{
  "n_layer": 10,
  "d_model": 768,
  "n_head": 12,
  "n_kv_head": 4,
  "head_dim": 64,
  "d_mlp": 2048,
  "vocab_size": 48838,
  "activation": "swiglu",
  "norm": "rmsnorm",
  "norm_place": "pre",
  "norm_eps": 1e-06,
  "positions": "rope",
  "rope_base": 10000.0,
  "rope_fraction": 1.0,
  "qk_norm": true,
  "attn_scale": 0.125,
  "bias": "none",
  "tie_embeddings": false,
  "parallel_block": false,
  "init": "normal",
  "init_std_qkv": 0.0162,
  "init_std_o": 0.0,
  "init_std_up": 0.0162,
  "init_std_down": 0.0,
  "optimizer": "muon_variant",
  "lr": 0.0141,
  "lr_mult_o": 2.0,
  "lr_mult_down": 3.0,
  "beta1": 0.95,
  "lr_head": 0.00361,
  "grad_clip": 1.0,
  "warmup_steps": 0,
  "schedule": "cos",
  "final_lr_fraction": 0.0,
  "batch_tokens": 65536,
  "seq_len": 1024,
  "doc_mask": true,
  "z_loss": 0.0001,
  "train_tokens": 803700000,
  "steps": 12264,
  "dataset": "wikipedia_en"
}
Each number is 50 + 15 x the weight over its row's rms, rounded and kept within 0 to 99. Layers, rows and columns count from 0. The size before them is the row's rms in percent of the matrix's.

# layer 3 MLP gate, 2048x768, rms 0.287, rows 727-731, columns 192-287
098:41 52 54 56 58 57 29 82 51 55 37 32 47 42 31 64 48 38 48 49 24 66 51 50 50 18 61 49 61 16 54 46 69 63 38 50 40 46 74 21 50 62 33 51 36 21 52 84 54 38 63 24 43 81 48 51 41 60 54 49 13 40 80 26 44 84 75 66 81 44 48 59 61 62 76 34 39 33 46 32 47 57 32 51 76 70 60 69 50 58 28 17 66 72 42 45
093:53 54 42 49 78 44 48 45 27 44 45 57 44 38 44 68 65 23 56 80 43 35 72 34 78 50 74 30 48 45 30 44 23 50 54 69 62 34 58 17 51 75 47 34 45 62 60 56 68 55 57 49 41 62 54 62 36 52 87 62 41 49 37 53 53 24 24 51 74 44 69 15 71 64 48 43 52 57 38 41 34 34 56 66 24 70 30 42 64 63 58 70 60 50 84 89
092:53 71 58 53 56 58 34 35 31 34 42 31 43 36 72 49 49 62 34 64 37 27 89 50 54 68 63 53 51 35 29 46 59 47 34 62 37 43 25 34 17 52 78 46 53 56 45 36 24 51 73 32 41 35 39 52 44 46 41 64 50 45 49 63 38 40 70 38 60 53 62 57 34 63 48 51 77 48 51 53 40 38 65 65 38 39 66 50 70 65 25 70 79 79 60 32
097:47 51 19 69 27 66 50 49 56 44 35 26 21 33 64 59 71 27 40 46 49 70 55 50 51 67 48 49 50 61 58 67 32 41 55 41 66 24 44 34 40 82 33 41 38 25 45 38 27 52 71 57 46 22 42 57 68 63 60 62 46 35 42 36 68 51 41 99 75 40 42 81 46 48 62 39 59 59 57 68 38 30 56 47 52 56 39 33 35 55 70 11 33 67 61 56
092:33 39 65 66 46 52 62 55 71 35 72 63 41 69 36 71 50 66 65 52 74 55 35 57 53 26 29 40 18 60 42 27 63 71 37 47 53 33 43 45 63 68 78 63 39 48 72 24 21 56 35 62 56 56 31 85 48 64 60 79 47 31 54 63 59 93 66 30 21 40 29 63 35 71 46 67 39 52 74 61 44 33 52 45 77 40 35 71 53 47 38 29 51 48 44 76
# layer 3 MLP up, 2048x768, rms 0.284, rows 727-731, columns 192-287
100:46 35 85 35 33 41 39 69 61 52 85 73 50 79 62 65 56 82 53 40 72 32 65 33 62 27 46 52 32 32 56 47 44 71 62 46 22 51 56 39 56 38 59 52 85 59 62 49 41 28 59 56 59 66 36 35 52 40 53 49 37 41 42 53 74 41 17 28 63 37 55 51 73 55 51 50 46 64 85 62 64 40 61 47 20 59 34 56 55 62 46 44 61 63 53 30
095:53 50 30 42 58 39 63 46 40 50 51 52 40 43 88 28 51 78 49 43 50 52 22 41 36 75 38 55 60 33 54 47 55 38 52 38 48 68 48 78 43 57 17 47 49 67 63 59 43 48 25 48 40 51 37 64 61 51 88 57 45 58 52 71 63 81 24 64 44 65 42 97 27 58 41 51 65 34 36 41 23 55 41 66 67 49 45 23 49 51 58 48 70 38 54 39
097:43 46 46 38 75 47 41 44 44 53 60 60 39 47 49 69 70 47 42 78 55 55 21 62 62 37 44 38 30 61 37 37 37 46 65 66 60 40 52 75 61 27 27 27 62 32 36 61 49 45 52 62 54 70 38 65 59 57 51 63 44 37 66 51 61 41 26 74 54 24 41 53 45 43 58 57 40 46 47 68 39 45 68 31 45 52 34 73 79 46 40 73 51 58 52 31
095:31 68 46 32 26 44 40 60 20 27 35 48 26 65 58 88 25 10 60 50 71 41 75 60 40 68 57 84 76 55 49 46 75 78 35 25 57 44 47 42 43 31 36 16 35 58 45 47 54 96 34 58 41 43 46 52 83 49 49 49 57 77 76 43 43 25 48 43 38 52 38 64 67 46 48 42 40 69 37 53 80 41 61 51 64 70 51 54 44 70 58 21 34 59 50 49
095:44 86 44 83 60 39 56 41 58 41 69 54 42 58 48 71 81 48 56 38 73 42 76 44 41 25 33 36 74 48 49 51 50 72 60 46 29 61 69 57 85 45 65 37 50 34 54 32 40 67 42 61 59 64 51 56 40 52 27 28 32 70 41 68 73 71 46 53 67 62 43 63 65 66 36 37 92 59 68 58 45 48 76 33 71 82 19 35 55 69 40 33 40 63 35 21
# layer 3 MLP down (transposed), 2048x768, rms 3.57e+04, rows 727-731, columns 192-287
102:51 46 64 26 58 54 35 32 54 54 41 59 83 40 52 66 42 39 46 53 21 37 60 37 36 42 54 79 51 50 48 73 64 50 08 60 57 44 44 51 71 55 51 29 55 43 57 23 53 31 61 55 65 62 59 55 71 72 41 14 51 57 33 50 62 38 31 69 92 73 59 66 38 43 31 60 58 30 57 80 34 21 24 51 43 54 78 38 64 47 69 23 31 48 51 54
098:60 82 41 45 59 26 38 45 43 66 80 36 53 53 68 35 45 63 61 35 30 53 62 83 71 31 53 41 54 74 46 54 54 34 44 55 48 66 53 65 53 59 73 21 54 55 40 61 66 65 49 59 67 61 61 70 31 54 48 62 45 26 36 50 75 58 36 78 50 49 50 38 50 43 59 70 68 59 57 35 33 61 40 59 31 47 31 53 63 42 44 48 61 46 42 58
100:23 34 41 54 37 26 54 51 63 67 46 43 80 45 49 58 55 46 45 57 68 45 37 47 65 52 58 69 62 37 59 49 76 60 38 28 27 55 50 56 27 23 49 64 46 39 06 30 53 55 58 59 56 31 41 37 56 31 63 27 46 68 20 67 57 30 61 65 53 23 49 64 49 65 38 67 36 47 88 56 30 79 30 66 61 39 31 42 65 71 48 29 45 55 56 43
101:41 75 33 54 23 44 36 70 42 37 28 54 35 30 51 63 29 47 65 25 41 67 44 62 39 49 58 67 69 37 34 54 67 53 41 42 41 36 62 71 53 59 63 71 42 41 41 73 50 57 62 47 57 38 52 63 64 65 70 53 77 56 49 36 42 33 85 40 56 53 63 49 43 50 65 37 56 56 44 51 43 39 32 53 47 31 50 63 25 55 52 39 44 63 54 58
099:61 52 37 55 47 27 40 75 55 59 60 80 40 32 65 72 54 50 34 48 57 52 40 37 67 62 50 48 36 38 21 71 30 56 52 34 32 40 57 42 39 33 60 55 49 53 50 73 72 72 45 52 59 45 45 28 24 47 70 50 85 26 51 49 26 57 40 68 49 56 39 54 68 56 47 35 39 54 62 19 76 66 17 64 59 23 64 50 41 73 58 56 49 59 72 61